python train.py --head_dim=64 --intermediate_size=6144 --optimizer="soap_variant" --doc_mask=false
Each number is 500 + 25 x the weight over its row's rms, rounded and kept within 0 to 999. Layers, rows and columns count from 0. Numbers have three digits each. The size before them is the row's rms in percent of the matrix's.

# up: layer 3 MLP up, 6144x768, rms 0.025, rows 1083-1135, columns 640-767
# down: layer 3 MLP down (transposed), 6144x768, rms 0.025, rows 1083-1134, columns 640-767
up1083 099:445519527509518514472504532517478509474480447490509509519481483543473506501505514505494521484484483514464538454524485454470537484464493536499487508515444520492517479544481547446507513498537518514460509519528507472502512505489509511480516493470497483484511456488445503496500523497520476489510482499538511502535500518509460521504493523506519489473497488514531541470483468530521507523534
down1083 097:565489513525475474493483494461485514528533537539502514480496560489489499492521471507509480481541483465565497541492493525552501547502520486486526507551539544511498507483517513522489487490483526480534503522500483492464497535541519502536516484523511538513543538502536533511477496542472515475496540499480482499485502457503518483496493541538521479485495518490480490493493532493465540468446
up1084 101:451485485513492492505520477506474520526511512469497521481522460495554488554496438513531484531523498525469477521515492478530481511524499522499486514513538481479486511453496497478515510516496427473521480491546531504536476516490481450525468512475535526489468475456483463500495523500479532511484456486516537556462511495514508513500515536512518516476501509484491510481517483538505508529519
down1084 093:533497536490515513477515537483511507521532511522487505511515524515480513472476552512488520492460493520530527482533528512443487543486482490480526524480502531495524448531492508471483520463542514492520494548481499549511484493481490525491519526518453461517479524530475513473558470498549490470528502536484498488513544514498521523488482514518489506497520478512481489482498473447491498464515
up1085 081:527520483492513518485506493528506526512503505507496484497470437513529471473472487498540493497502464562458477495488509503489510476529541505496475548520556537557494504531496518473562516514447492546456548539467516522509534455496487499516481493494506547488474461511547530524512514524489542534510546548546520488515500499507525478517456516525477490497493484534555582509503528490509513501502
down1085 090:493483497502498474497530460505444501446473494502523492474505523482473475526496542500538504491518480507537507520457535519486473494502503461514500504530546458522552509433468543507510485506509513462519489505492545526483494546493546512494516469492500506528506540528479522547467517508477464489507490519556545468456465529504467470461493527504500484490488506443452533504509527538485511454512
up1086 088:494510489454550521534557496502539473483494505494473517500532490509523498467492498508527500493475498509467507490511485535513468523503460492527503489513513473456511524483485486509507551502475474523472530497495509529462511508506500546510505521492503497492474546496488474475466521524540495490479544501495487497528511492491489503492513489544514455501509487479519509485483469492511451453517
down1086 097:482482525521525517516502497482519504494515459465513470452468529450526505498496464506512479481488486455496475472491509508507479514475501524494471474499515477492510456476521521450469466475512461515489467505503519465479543530470516479468461492524505502506531502511497487464477463468498512518482488484492500516500507499516453511517483477531501556474515491527521497486510493504506474540506
up1087 087:483544489547484503476527487510496520501550524512486474516520540521516515505469496451473460476535483473476500472513518480497527473471460457509481535471458460506517514556458513489516479496509506511508504507495561478489511488471480492506529498484546506470485466507520550532521553488531463523524509538496498533450507483531522439531449493474490475520477491515465501538517509507525472478537
down1087 099:487513486466466465516463494492526487525482494476450525459501505527502509479519520480499514501497480496520480485499543536496508516515491435478513535500522519513519467551506553573503500447514512518492459495504520509451504496494493463487477500541478495536522467543514480479477518496494500521494558547497459511526508515477480512503515493495485469506530466521463495481488508499441471457492
up1088 093:509461533491488483506526512531502520493511477477514469495451481494452507467484524508494507557508472448498537497500531532467466494488469508505494499493484468475516534557536548482476511485505493502473499456451525537483502432499533520538492474484507515473515475571499509478486495456506510521553471495494576517480556502491512515489510518487538516462507456462519488490451493493513505491509
down1088 093:499465524492534459496531505489511515515495492518477512490463484545491500538489497500485473507490527514473514507472506459525507528467486488538507516459506497469513468471473522497517509494493529508514509516509482476516494518513502499493527495507478485503532530497477496510491506539452536484478482533469468466503505488495496526532527488474451518528521495505490496521488490513507517523518
up1089 085:542537513497494511489496519476536526504493507452465482470481584502528526497447504475499496504506542481544483498534510531488511521560487553494521508494472492463503485519494513503475485498462488514496503541530509416462522495450461509508520500489512473519485505533500493511474528510503513494530573470490506502464482506510493487516473494501542500488482518512521479507488502496473490489539
down1089 100:536492490508522505536522512465525506482512472522520503491502514516485508521519503513507503476500549488519507515506495468513484474505475482522508467496524487465516480498511497512506524486500475495500495491502502478486502529460516508489496441508493556507517438477469455491478518536557520444476548467511498537480474507529507534550490497486493466453482539535510509513523498533498505474468
up1090 095:497486517492488509438527537494509482531521535469464510498462500489472458463527549478478514530493528500533487484505494518516530493533503447518478498516459488539506513528522477491459479457500523503505487520513498466490501503444477470480524481517484475489490448500456474485516498469492457503470470479519522473478485485474491495503504512520454468544515528447526529533529500504456475464505
down1090 088:490523490511515498540499485502459518476528466527536464466523509497477483506492459501522494492463469455505546513487511503504489491463502470497474472492564486497503485487487499512516498516438509496516501492473483515521494518538508514531528494495503551542493462504520474510495501546516495488553522526535489505506493514542499461494523483504467555509462524506496495486494503454538532537534
up1091 100:479486468487519499519515482544491464526502497509477530474499511484513528505503506535504475522515519493547512496536519513543513521516510486500477519497486526482490529537485471485501471518461506457477518515449521498503499512471489503460502520501503454517478524486483506470526537501469493494523482522508491510483482485471490500524547542489478461479472507513487497504528512555551525514439
down1091 094:497521560487504498444500490450475520461477523478484457521487500513464477496539502488505489437504515484491485476483485484487501487492465507473521467526504483505480507522499527500504495493521512538466495504538510513507553482494477513510467507526440500472512488510484524535485449539511524534525506512488527505510516501498466497454514509515523532496549443510510510514496484499461464483532
up1092 103:491481482516529509452498498524492477496485479457549491515521526517517502487448515515480509541500451535474468497514474532485492513536509481544509470465491490500522513479468481528497454473526484454499513492498492478459523500529488471507485447505498472478539507449526494513516516519517527531520488502486505506500531480472473499484504481509506515512542497525546503539501500487482505559492
down1092 095:507540519506482450519488515482492516521539558512468511465469485480448500527551485479520463465469515479491513471481524463491492487498499532492475523526514493500480493512508498487505554536467508516479503488496511508510481511489527499492480561480506539511485501542473480469516471498509487497508501491520472520470479508542545470478489521508479490493488503474474494477492490515514462491486
up1093 105:497523491533521498521490519503490511524479503472504546482493510502510543475518553468531514462484501491490474474507506504508497485527579508499497482529474480519482504510520496501484507473490502529481530466482540507514512510494453514516521540477521487494497474487502476521530494541517489502533515468528493461491477488486498453495523460515517487524554500497459513553499535526490513483525
down1093 102:529481501492498482491506501511538477541554498548483513538477503479440510517480453502502476488473477486503516502543500514529517520524479482503483481479537505521493539477484514495472535462516509516536452479479510497517476484484537504502495473463461504512521577480505501489502537478488529486501487486490491531479510529490507530497510483439521487527507500521514484487487495496516488495486
up1094 092:479506489513471494507511501507497522488484516493496456469477496534458482504504470504524476517513486541477416548484497499500516511519494539505482500474519498541472479522530494492474478521496483530468519541507479471473521495483482502540481511529522503515506471487488524476491526489481521541471524484483439481508519513526517502506525484452516489495520523481481522529498486481495462438492
down1094 094:525491520516497509460514478507498450517495515423530526471542490503575481505494497524486496473492521472505577475484472486446490491514498458485481495518446518499497496474477453550506513543498519495505489443513482525507484505511535485482511507457521479473486488538518496517515516576522481501499512484553505549526489512484505510544520525505466501506500524516528503482493497525485473503523
up1095 091:518491529495495513500515539515506515491469506491502506501487503475500484470518519490508493507542508497522504487425505520494486548489505487471462508489486491475500506507449479523439546506516472467523495479494559547490452537517482507506492481511489512544465527520482494476484431522533493462490495491506449503529532524475500498504528505513522498475511502476544515482493482518521524486498
down1095 089:454500485513509478483470520487548465547538505509480493463551537477501523498533480507501476506511491522525517511498507465492468501536474531524487489513534489508553478515513487468569471543476529528523553520515461491491533488479464483520543486505535566495511485480529506510506510499459500519507505522486517490491455488511523495475492511472515542515479448518488547524480547497473488508518
up1096 108:495472493455460503490509496511490517474514495490466477480515471531480478490496495476529497540482489523519478529521521493504462488491513533473493480521495484483497470529494477488518540508494499535534537494534439461486520502527477519509504462436447501487486482460472454477519495544488501523523516474478521536513502517515472484474488474464488492527513510483511474470511497513508488460527
down1096 117:508552472473538487493493523483495488525523487519497497441475487474523485507494507492470527500491475529492518512456533499507506478532492470477468503443485459555506505513478502485513467482511499471505517501503533503480516482540514505475502527519512515482437506497518515479484493463505515521510462498493479534535531475502500475461491476485482552476450473510494498507515491465435504496495
up1097 095:521507468471517518488505527485474522524539489509522491496479502512476540445451498510490509478477503518479460466477492476500516478528528510509502495498523505513505464511491556441500469472503502483535515516481499513529543524521504514525493478482512487511497447455515520530508484493509473500482515489500530492536493495457497529489501515513494496473510543489503528489493497479488462527510
down1097 087:503478518500432483499497504504514521492469454527490500524493504528517480494541486497490508529520493488496529499516520510496451494481490502517529528494502505488505517475470468540507528520479540495471507485541518496457469489480496483462522517466495484505491506543502509506504501501514534474512503541499502480447492518553547491475514471526519493492470456559507479497486508501471447501484
up1098 093:468543522509497549534534498492535502543532548503487502459514489477477484536553489412496527490445507536541478522486503492483554513487497493506439481517512539509499484495515484514518487515508489524509506503482486474465523513503507449456504515518475489541492462477499502531501558476526556526515504526451491473486468496523491497531479515490474552496508488508514478531522499572452516517502
down1098 103:521521498467484471528462502485478493482495458501468490487505487486510518470531508490489531516514520530498539482493460509485468534497491499500531515502470513542460439514473483476489463477524489499476491520504466489551481482471491534543510483448469489488501537503471538585518494522504473519540511531526513519497500517523513472517494490533507481481533521495477501493497457468487488504495
up1099 096:478526478527528510461486542493512485493507477521507470552458484518550471517518474512493525529499523541547526521481461518491509490519499528504445527524524503515490537510503494487501466485440551470557508499478492466474473492476497460481495452479540477498511459520478516486489501510487522527510530483521530471487505482482535535476494500489508525476479495489512492505464504488478507501505
down1099 118:516456528492490533473464534518465510478463470522528498473508505516504482512542467547514507438481471497498528542512520521482511490525521509528495511485485538466480477523496523489530501534481519451505479533496488484521528467525507484476509524488518486520504458495525523507512510495507532431520496514529523523485496480525530483485461483479531513516488499486475485507501477511525502532519
up1100 094:514490520471494480524473498494521546504497543509523523519480514529484510492513501510519526508497474485494502502497529502500529526505554504475541492537511506519527510494491534495544545458524465504502500527519461474484448490490497504483509532430515452469500492493474523514501511517550526516507531517511468497514556525497526490487530490516492535466489500460548509493487470536509510490558
down1100 100:551513499519515471483494506498472456502472502515517484482439473496495519514508536476499463509551521502475519536498477453501512496503461496493515466536454495508496514547503491499512463494497521470504518539488494496511524473488524514458508467534558539527493475512516441491519461503466515497502512491544501502462506494457493533545498504493481501513489542504454473483534494444495447441452
up1101 090:518481489531485459508458491527496511474501510519515502529535440502478510542533471481490467452515520514472470524523538511503507494457496474494502469484463479506460496463483476524506495489535499503477449497458493477523457455485519464510505529489546528506501472486482490516534524510505480509484514515490471456516517513502494463539527495519531503500470475497534467496499435455482503523448
down1101 102:477530511511503540492501484481505492528493504495509456469512515495498501505522541511447484510534473487514503495463453545519498480511505511496486493553522460495537477501483499512441506495517504480470520467516558531460530493506482489468512471504574526502471506522468540559476476450520511528471471490519473489480492522481521528506503504515483539462486465509517484492481521515499480495462
up1102 101:501487483471494495520545544514527543481515500549511523532472493500500514522484463472497537532466456464479465510507482490502484508499497516492497496533472481540528522534541488470505519449522451509511484523484528500534465483474496489552456493498502504484484477505470537490510507482528540500571484496490519509515526570477473467532524483498486527505525497527497543522495546476505511498524
down1102 105:482495506541477479473507481470476487469459516439515492526485491502464506490490514514516496503517489495502530473487521537521478532499511499468495484501507516464529484513482546491481503502528525569502494502501519543465527504525506478488507439503468495556509530512549508524508496506492469503474487515479483516494490525498476498485512523536511466522491467482501528503495483520477463502490
up1103 102:486512462491460532506478480507529532476510469533493507507518523496474548457507516447548497469519499481516484489483474507500508505521562491500525508454550465543474522535492483488498516551509504506545484484515512475492493512480545534473552500519493497513511514504470500497528477485431515500494480523452479537509498511488522492528504476494562521503483462480478514472534520552525498456485
down1103 097:552479482477477512475502491487482459473518484515483510472491501497551492516545495511432505493486523527484503512462516494475471496499467552519496519509478548500489513487521527458488496476507477501465499491475562474500493512527479495515481496490490457522533508486509518516482521500579484521502473491492506494490448489519473483513471500480464494508517545487516501507518484483502488542501
up1104 129:487469501489493487515525496514473529498524471524486452528486524535456514486558492466513515480511489492484543472498484499505522514490558489526531524521517573527495480518532502466521525446486531493488471449506530541480458507482505468543504489551538515542431516516475539512477534503495480523499501492503502473516460503518540464508485528491502483524487489512559507506471454490487501520494
down1104 086:506475505487528544496508513505502488516496518500504526532490502467531491499448514504478469511505503494517485521506504497489508489524490492482474488451481443462522515470457498520496481502522471512503506531494496427510532499542521532463480514467473518481520498471555488454541487490506506482499488490487490512499520532507489564483517507512508500488537512501443482513521556498502510494501
up1105 101:498494510480476503491476464539503506462488516492496501510483524479479513501504552478509467488487469456483478476499497516491481513503562483527503525539488496501509482488529507523530500546518496542515482524460489477502552525489477528453483504532500487447493490490477535487516492543484488441506497520461511469520464524472490490503508417522540475494551478468533507504512490515548506531491
down1105 096:540507500530520515498502552436503496534508522511502466532475496559519492471504470514482523491494473493523504544476477477487470489535539518457518430519509506518448526502491507516469514475467527475517493498542517497492511484526512484474466519488483479490507488494523520523518493451497504466508513496527483524490567485522498510528521565451475511473459518553495457473507510494474503515488
up1106 092:510482501502453451502515501510505498535462493511484525526512478521520445526471556489505506520494512522484541479518506499466492476513518490479500499504514499522476480504531492478506498500503501520495505512518516493465532449502495502467535491514509482517537510483476494545452483510473464496490485501475468493500487518514512492531492460485484517480461495443516473473484487474483461498477
down1106 098:520466500562492484480477507504534491526469485489464553484443465507483454483508520486493517491528501498450463506487554491531487493517491527462501507472517411477514497535500510520538526513468478507544511520505480494486539500506497500548489494488490517495498517497519557528498504486496507526458492478470542457505475493500483497465499518533457499511472507505487482505436502479508511526469
up1107 092:509493494527500529482483502530528509504503493501509524486520493463529462485486537509536454534492456500493495457493490518491485548471474535533520557476451495490539532501503516471481504515520476494470492514503509526491494556485483499536511490526522506525538513480515486473498507505486539491527516457491525499518480526498455475514524537525502535499535506504496463535480513514502491527511
down1107 090:519489518479524504537508525504493489541503537492495501517487508540508485517522499500468516503474534538519520523511496486524513472519518452503513465504501526502499508507511479526522502476515536493495567491491498469545511435504548492493523527472505495476486510552471507546503498492529489537486456512499485500457522469508524529494499509503521465506464500477505517491501471483526506515483
up1108 099:518479485525562516495512515516530494530474457469465479523503522516538509527555511456488524478485497507463502452529490497516477495457481536576489478477523501505467483472499506517497445507498453474562490481563478544503530537484485506478489563511487501502490508507513486504521470495490488458516486460496490523521473492522495498512537525479469488489501478490523529479474447490476458500477
down1108 102:507503535478465533506512500484500524465528484500503511472548529520505543417468513507524548516474465521547543501474494538487508529504493509493488527495474476492485469506466495481513532448497478575422511531486506487506508478479543485510490499466510493495542504469429484526505501475465465505484486474533471459509515442505537521487470471507495483460504491485506518495478529520538533502495
up1109 091:515508539516494474495490466529498472411486475509506490493497501545516482477483480513468510507523525505493467470497432513503461531510500490524476488506554481469505468493494489479502522492507510505470474468481540523494496504488464507498515512483497496519469546490534568527524465451541545497501505480468516507537493510515481512487511502482491507480538519476452521490484486468469522480481
down1109 107:532529507525519525507496494509491507499502515482500496516527475526479516497562478481490464521492488528506443551447515495506479509438506470527499506486511498515526466534505464503466474487500532490520545496447537511472470499489535500534518489497535495494507469458521531496533476472469498470498490503480469458466523510520485483502477484509516542516521472504525540500485497534511490553495
up1110 100:502466475530514514478501511494514478526528525460495506514462483475544470493473504558503518507513479526490483479490515535496504494549472507472509464487532511505499506473480513508482503512521477499509479493490449505470464442496467506508513455517502500496472507507508439510522510510549463482481519519517522482500532527530516534501511458507506505514484513501461455504499520526514516539526
down1110 092:475502534491496469515491503505485540508479470552506473512486508522488536524569487463513488461503502488464474504494483467482553508467542518537477515533533478490491506518533500498482495473446502468483506512483510513471539548502536497481472563502530487499482502464494514461477469483451533501498545494476510497495517496493475472492526513519501508510536494502526501505468506457477429473498
up1111 096:518454532494516501505530500485509497474507489505450502461527448476479452449483526500494536519519518504479508469493560491560483532528466480475481501497531513509493497452473483521432490510566471501502517522519474487522504508470474472498474531501519515474487507520485489463472520493478538523487478468448513531474538473535522456526496513546518514491510499533519518496471498508443456534537
down1111 100:487499501517441498480473542468470495542500525488530510462479496508448486540502500515487484507539483476507478521485454502473492507483540542512560468481505485548487503517476510469511515515436491489505510492528505520517466504513541545482510475490479483508489479459496501542506470465526483513470524541518447470477478519454478529492505508468507427464495458465504510492540488545479511482519
up1112 103:505498558503487521530516558529533475502519475497544524540468485505531528513499498517513469542497538481511488489528473534524505485506502520543541559495426531529467499515512488459521452511451476479458496556461536463490514515449531480494449519483528479481547436451544505482466469499484475460549487539462505485488501501475492523475508507537540521540532477487483468492504479535475534509517
down1112 100:464509496523497487478479465499504562472528537515478497457519492502513497504510485439494536467506469474524554523469502443463508505529496474501467472521558475473514500503517509505455516489542525506492502470517504519480469503530508529488488491472517487561515507529520521513481489511506518517478520506514536523511470534479508477510482489529477485453506518477495565515574519472471447481512
up1113 094:540531475470510521469492489516518533512463519537494487502483475498496499444515546533536444494508447482503487464497521484474485489508520487520503461507568495448509480465491502478524504491500522502539548483470501440514527482474524509494477480496476493534485508487482490500442530544472525495465460522477500476518473490518540525533509483501503520498488504521479513513474478499509458493505
down1113 100:490518477488541469519487488499544509489549534446514474451498474477540512469496520504512517507498501546487541532482468497528522521472510448520476525542476507485481469481506542503492531503493497534472513504493480525509495517468516501462533465475517503493518519526483470530484484469509464459497516510467491496472492531510489482510471463483498497509505557503478483496518479517472500491509
up1114 121:528489492510490541497474529494453510502531493526493485493490531516505520474497491514520482492523569505513453484508503484473509513485494492519497487473516553479482516529516517477471484481503503479463523501506497514523491494507486507523487488479512468560513521525488494511485512525482454484470526515515492498466529585517445486523506526510483521492488476513532508504542520499527502510546
down1114 089:488505526495527466498522508518503499497452475486480506521485470519511477529510507492499537509503466527478523517495509504513486471519507495465503509529503458504516504480490472523523520487490534516546478512519477501455500490504475464518541494497507514462472492500522527461525507496504532484509480483511482500532480434508537478485474517513535503518532521476499493511441480522449508515487
up1115 090:539513517498498549501469480512506499536508482507516504512555526497525499472497481490527501515453438515412518522514509515486533514474521504483504473463489503508499508563479504512470503456492477504474491484479527511553477455498526480541534481493519515524454480508545503457528523496560437515550503512486452499474542499492491493506475509522507484465527480484525500547494517467524497503504
down1115 117:502496509448498508463465477486501489489526499523485489483514535503460511485482534543513506479506500466477494473460521508596520459496512502597508489497484506494480494528511519511527492448503491514517517516462495520515528479480516501524445466478472519500502508529492527517487521489533517508524539544460486511475517490544502469471496480510545482500537493527492476481493506494518475464517
up1116 095:514457546498523512477480463452473494547511515500495483524507455507473519502490476487511492485505509507559529556463517502503460492461497481524514544497484521453470512545484511458492510500539520498485481453487481471506511485486490506497485518464541497519467495523552483485543475520482508476544496501543460527506513484526463457478484505512517476504504450499468530501546501485499484503502
down1116 095:501535530522521532477505501520517539497487497515485457468489524484458495497503497523492475500499515517479475456489487533551552523494488487525531520482497521516511489490509497497457503509509470509499479520512494464469471527485510489481507458531482482475513496513479538549509469486542494514498512507534529478512472533448521539507496527477488543457517487489532469498451499513506526544506
up1117 103:538535472499533514536529465501493514527499539491524494473484496528474472533491535506510511516459477467498507500495454528464515519535554495515496522519459509447518548457482504494480503490496547514527510516497490504477497469468522495496491509489535545484520504505493515536493467507527482522512536473485481511529472467527459524495490501475502491523516526457519498494563459509528552486540
down1117 123:461467543542486458448520492494485531526498481442496547467497535479447468500483505488473516480479497514487483481513458481468533520520487486493480472485480441460515537531509508498601505475500497468551494447502481468484520488495474525477508523531531479512500522517504517493530514567480540497474523516483502513501500510493498536504493463490556500524462479524498502505520528503509518512495
up1118 096:488497538497498495474486552549529516476529534519504458523502502538524453509523517482520501535551516469514519543516506494531515510483498508491516526491477579525485492517515493532514473495513485498496494520496504514481487458501502468500495484488545475480510507487514533479547499450482488473487466544455508540510509485517512490470492472534489503495482489493470505516462497533546526493541
down1118 094:511504498491489507533485504498532480499472500483462527450512519531460519486490470500474468445538510498469471488487502482446508494501509472480498481493484485471437475545506493472468515453488489450454502499526529471517481503460513507490503466489459526469487496504493454517459517537508512556524518526499475507482490492463468560523489530483526493479516501503503518479508510456451494550501
up1119 093:517504512501506467492466533473497485522482498469528516539531477449473515552554535556526486521505443472523494471429485506516506507488481502491522493496516511487480495490499509501505468467507540454522485491487534484533511495435501498489530510472555485522499529513479453528497497515473522513499527480509449497541524520484548465504458508503503496527511518497530537491499524525516511459470
down1119 101:462517506497495530515466491508413528495519503475477501470484497518453506518440478528538515522490497514521483484509483439501489480520526507502485452457469513501509467507492500503452457501497508501469550503508530533442453505496488495473486504535477474499506469492499492505483483517503492477509477490507495506500500539546448530484544462502469486485511482487487540524474496481487483515493
up1120 101:495525506539489464514544512520495524493483537554461522525489500481545517517492504488477506473521564496522526516510480524475502477473545489554514512519502522492466505506492493512537511524482497440539527480494505507522489479461491537523535479519502509448494542473510475502493519485453481465468539534522507526498501526511521479503521499516541463507515475478468533477509520506456504524527
down1120 094:501460498507463522486524468494503486507536495440498499508494558489492538475517567482494518503522482529492490488506524462520483477517471469490528504500514489496521495483484477513490491508528481541523503497525465521494483517508521442463454533482520478468496477500506535517513473509506542490504480533505475491474536417544462513526499532485509524535518464547510516503502491517496492484498
up1121 091:497519468503445473519490526510470455566502473492523477469478532499480501486500495519531496512507499537459514543512473501452497533540493539536501495485479472494521541489486480526516480503485502509561521532529548490512472520500508550508491515479537510504502547527490478485518505539515528473472529480510505481490498493525532495547487509529516510573518519419535501508465476488484502502503
down1121 114:490474506434494518517508503499521532487514521481488494479512489534482494538471519508479516525550529495526464493534468489496504506546487484482524491455505472500535503497503502504490490512527437524468526526505508466545536534456464541524511488499506537514510493482495491544489503498471528487441493517506515483478523515480515492529483458489453456501492515514526474478503503484507532519530
up1122 102:460423501495507531503480520525526514486505493532493480501481500513480463508511487503514541519515547514549498520498503458501419464483514527501483524506472521509515533490491507559499499499474512463478510463501506508497503469537517498526520494476532496489502492414527494464520489489479504496468523557475472513476500509537475504463503485535505505494503454483530506484500524540494477530452
down1122 100:495490475492489485505461496484513518517529487467495475488540465513501488505487512503505489505486460464491545533494489529525544486493450465488530523518526492465442493472538514469502493501552474521478500532528511507508546513476483510473452495548525523519472467521475490511528490507527453493514492465523524472493487502462516477472488514503461483519483538511474490487483516487463495500508
up1123 105:500523551471514493525481508538514552490492472479481532496463511509478492492497491479476507463490471476499466512472528504472478499499522541499437485461528472506487506502507514487537521490509548451469477475502496521475518512524475494511484482533526537515482474476493498474458544512503518466488521545434490502461487513479493502476480477545502490526491484523476529481467494452522501524441
down1123 103:520423451495438520496498495526501504492516532513562495545489469496485510496485472495517469499490477545526483555487498500513499506527531454507506491489496530493543524436452477465452486472504453490477481526488467441530473488498466487479511485476486477525531497534507479488542493493519487520537477481541507501518510507511521522485488491498510494451492511470521510491494508485506507509483
up1124 094:526463498509505491467467487452499533509501487505505506453491500474472526501485500445511488517463512470493522487484553514496511508515474536451486515519501514485463544458517526527495471559537494480501547473534460509523509508559448491482463516484558473494485487497493487464484525449496512490529504497506507468498441436516532476519482484497516537500467482489522495481517477493471500490516
down1124 093:508502516450509528509523456505495474506478477458503488533517491517506476504508510557502510488526492526498452471517470502514459486466514503491533500505508493511512461496448493482484528483524524486484514498520472484500479498483514504480472499504480516531502555497525502485551495527487544513520531474496498527476529514499499524498508546509517515504489488462488524530462450503517528520498
up1125 091:555507476520498498504518541531491481505510452491472492521484497498482545484474485491492534451469504496485508537485537508462487470560418462511514506533519489475472493527516486460502473534495495553471481517490527509454476513462519475466458493465554530554475550492462487506496519467519480539491500532469507499482517504489492503529504491483493573509528479529491503536515446527486479529521
down1125 102:463482525544498519457491481483504487528509496535489526473504491485454477542481487543502539475486523462534490523493487477523515528479525548492494525540475558515502561480459494482481511526479474529513507500542462502531506513515493487507533425479494476477480520446516485509515510544494531470486487475509492498484468522503490522519499530490465525526495542511502474517508441459493462490528
up1126 106:539472542546514482508499492481524507515476492460479495482497541530495555472481527493479507518532502505475533502538511509537513485512487521513485508495463506471529537484483511505540444518459487502494469499546484467515509436489479482520502537522491493476511522498495512490545473475493500476467536494470553463519515493500513455502494485501478509473510514531507512458558491488462518513489
down1126 094:430493462483455509480499495511470501518485504550496523550497466488526457488497490523516529501518499519529458523463522511496505523513503438474492486517504450499527504492528506489456513510517502507518504517482511531492520489496526497478464487471479492523490489491501476528487499504482499475501486509483480493492439513508479552475452494475498492511481476455525524507467521501555471503496
up1127 100:550518517521486488494518508483489486484474486486504504466496489547478503500470533461506521555513501534539522499510534539502576459515509497487452499538525516526516494545510499462494496457509555466454520491535496496511535480513469516532516486519506486489474473537487523535484515519472480477475501518502476515523491559488500513484462486544523494500493473469507493508476512446538470521487
down1127 096:485497490486532540513487509481523559538522528520485474511522496501474522465498480509517476471520479494491496504532502501524432514456496520477477530453499512519509532434544528491519479528490492524479490537475494539485532524482499511507498485517481560524503522441498506491471497510534512518506524478500517491514486458505518492514497512486485531495525510525492515503549498495500501477526
up1128 112:470551468547491538499487463512488522507492463538502493553500523496511505487501466464507518540481501511513539512496524555495522556516504540477515498527494500515486505518478484481524490469488485481541547509499529479462513504492469502513506479517525511523509450510516490484504492518503511466482533547520503535456551498478517484494495501511535501521493512515485512501475499504467499449523
down1128 120:503484464496512480479480528512501499500493531493468483513479516490492499546538533506461501472507510516530516503509491489501493495490457503522505525486502467485483513544481486499494491483431526452496516474485474503512488500440512494510526482505513481509537547500491493518481461477578542503486538493496440528505505483530496487495476517486529501470461468537527473483493501500520507501486
up1129 104:535484473517531505486484477474567491514521508510523490479480499545513498483493508540470476541499445493493528456514498528480495471473542541512545526488551527484525492545502513487479500504483496497532529514556510485508502491513519473487531485524520497507546494530513524531530517510504491534527512494479465498504538558503475517486525513520504522488484518503484488478567519487481549520497
down1129 089:478477524459479499520509513513444525472499479492469532535525524458505500506474510484537543464515526506509491492469488494505491523481460479474474476503481514571515504466485483523515516504514479482480490510490493478502506507498461508484464513521468499500481527496446493465473504529487490494500513505537505482510456441490507500535482491470519482516514465489527505529463465512534460481472
up1130 100:512508493471516474532486538531490528480513481555523486480460489510513531505496468515546510495489471554474506539524461523432533488489493532479489488520480431526473519480484510457505487495463457471507469524522494470529514542457490536492503494490462480492548540543510496484527531483482511513488526490519476435546477492501527467478522497496441504503491531515522474511517488479502518498509
down1130 092:495526506525482524451512471487512485519525502446475552478506554494509441491522506504460501494517526495509454479503547524526492497465532485494504513466518539483516511488523477519447510469523552525483520493487524512489526473537475524479491473512527570497433473492448528503486476486501517515506497516495515521507510508499499526536468516502537484510508493481545504529496491504485483512480
up1131 098:504471465471511459461430496521475504508470493452529538493463489474517528505516503497471539504507474486470473481492466520506493532505489513483501493500507495470482543483536516523495547519502521506489497516495521478494493462518503497476480498494534485513532496491530480512478494502519520511453519491550493468526504484527528513517526528522517533508507505503491507488496509479505532483469
down1131 090:521512509503507541505508476476522498509525514532470496571531516514499484525506521519492476482494494469525524532471509488518495452518506493487514500459506478537492486485475477478452468508503460472488520484481469487451530524501508487523493494513451506495475487517484494534523502511451475520523451492457501495502516509480508469456483491466497513480498482513494501483479514553492465493491
up1132 143:544529549508472495473504526474487502505433428537481492502525531492492477494523459495526531557485478516533492528482491515460507509474555528522537531524455520490505485521487521479524515491501533518485441554485421527495503497468479505532540502510468500481476492502456551503509488511460500535512468456490513466497504501468503501533471519512499519520488525513537480539494486510454466536470
down1132 155:536492509494477521456479530526543478508494449509501489503502570528483465508551457515513499507545498526512504562500471526479533460508562490520492492489508503507502493533521532492553489525548528454521484515477478497486504533459504462483501481496458469522486478518461504498523500494437505500483462506528520490481509510495487490487465525495504516480493510473525542508492498530471461570455
up1133 101:463463495504504440504481498509494534453531486535470536474513514532535526510492463529484527517493524521493531507499461485512458460513481513533469486496455539490482533483475512511506497498476536527495577499495505486536537517510537503493536502488449526500476457537481511501508531474444549524469506477483524506526520550457527523498531492485490502470524497514547508507489484513510525499563
down1133 098:537513543500485537487525452494500501496501467465480497486467493454472497478522496481529506490512511462581490497473542536533496477489510470474512546455484448523501498492506526517506501485544464489519464474521484513470486488560509514516481514538541506487516542541545448500521546455524456478528489497497488506489472427512484485484483450489493498488493505490483509494511507479488518520469
up1134 093:475511521490522482531464506516485480498526539556473501516499495512490474507538528479486449488547507526487520515461516506445522552504452501504532484512548496502564505467484480492477507457452487483550509506492546494502497527472493479535499531517449499483459469513484522499482481518501523523494484510483546514514486489487500505500481489497475524478531445484523463499521503528571496490514
down1134 102:473477535453535475501534474494533500528519489491494528493517501506492499493482495521526484513518508506482521533488527485535492473508500519474532502475466538484453536469490482509483495496515513536530506477519469496509517486535474520489509514485417489499484518463490501481505464467512532459502483524492439478487514499511465523506488490511551495529468490514476514513484476488530522505511
up1135 090:491505546487506450556547486518495507458512571524518479481511503505503503528522490512500474542550520501486508493501500487489530477470473442541508487529488467530497515473531492523527523493531523519505513532453483528512499534527450500518520515458501480504512528498489483498498498497508495538513514519524482512502509481520524506539545555490518528497480518489486449509505517503509502495494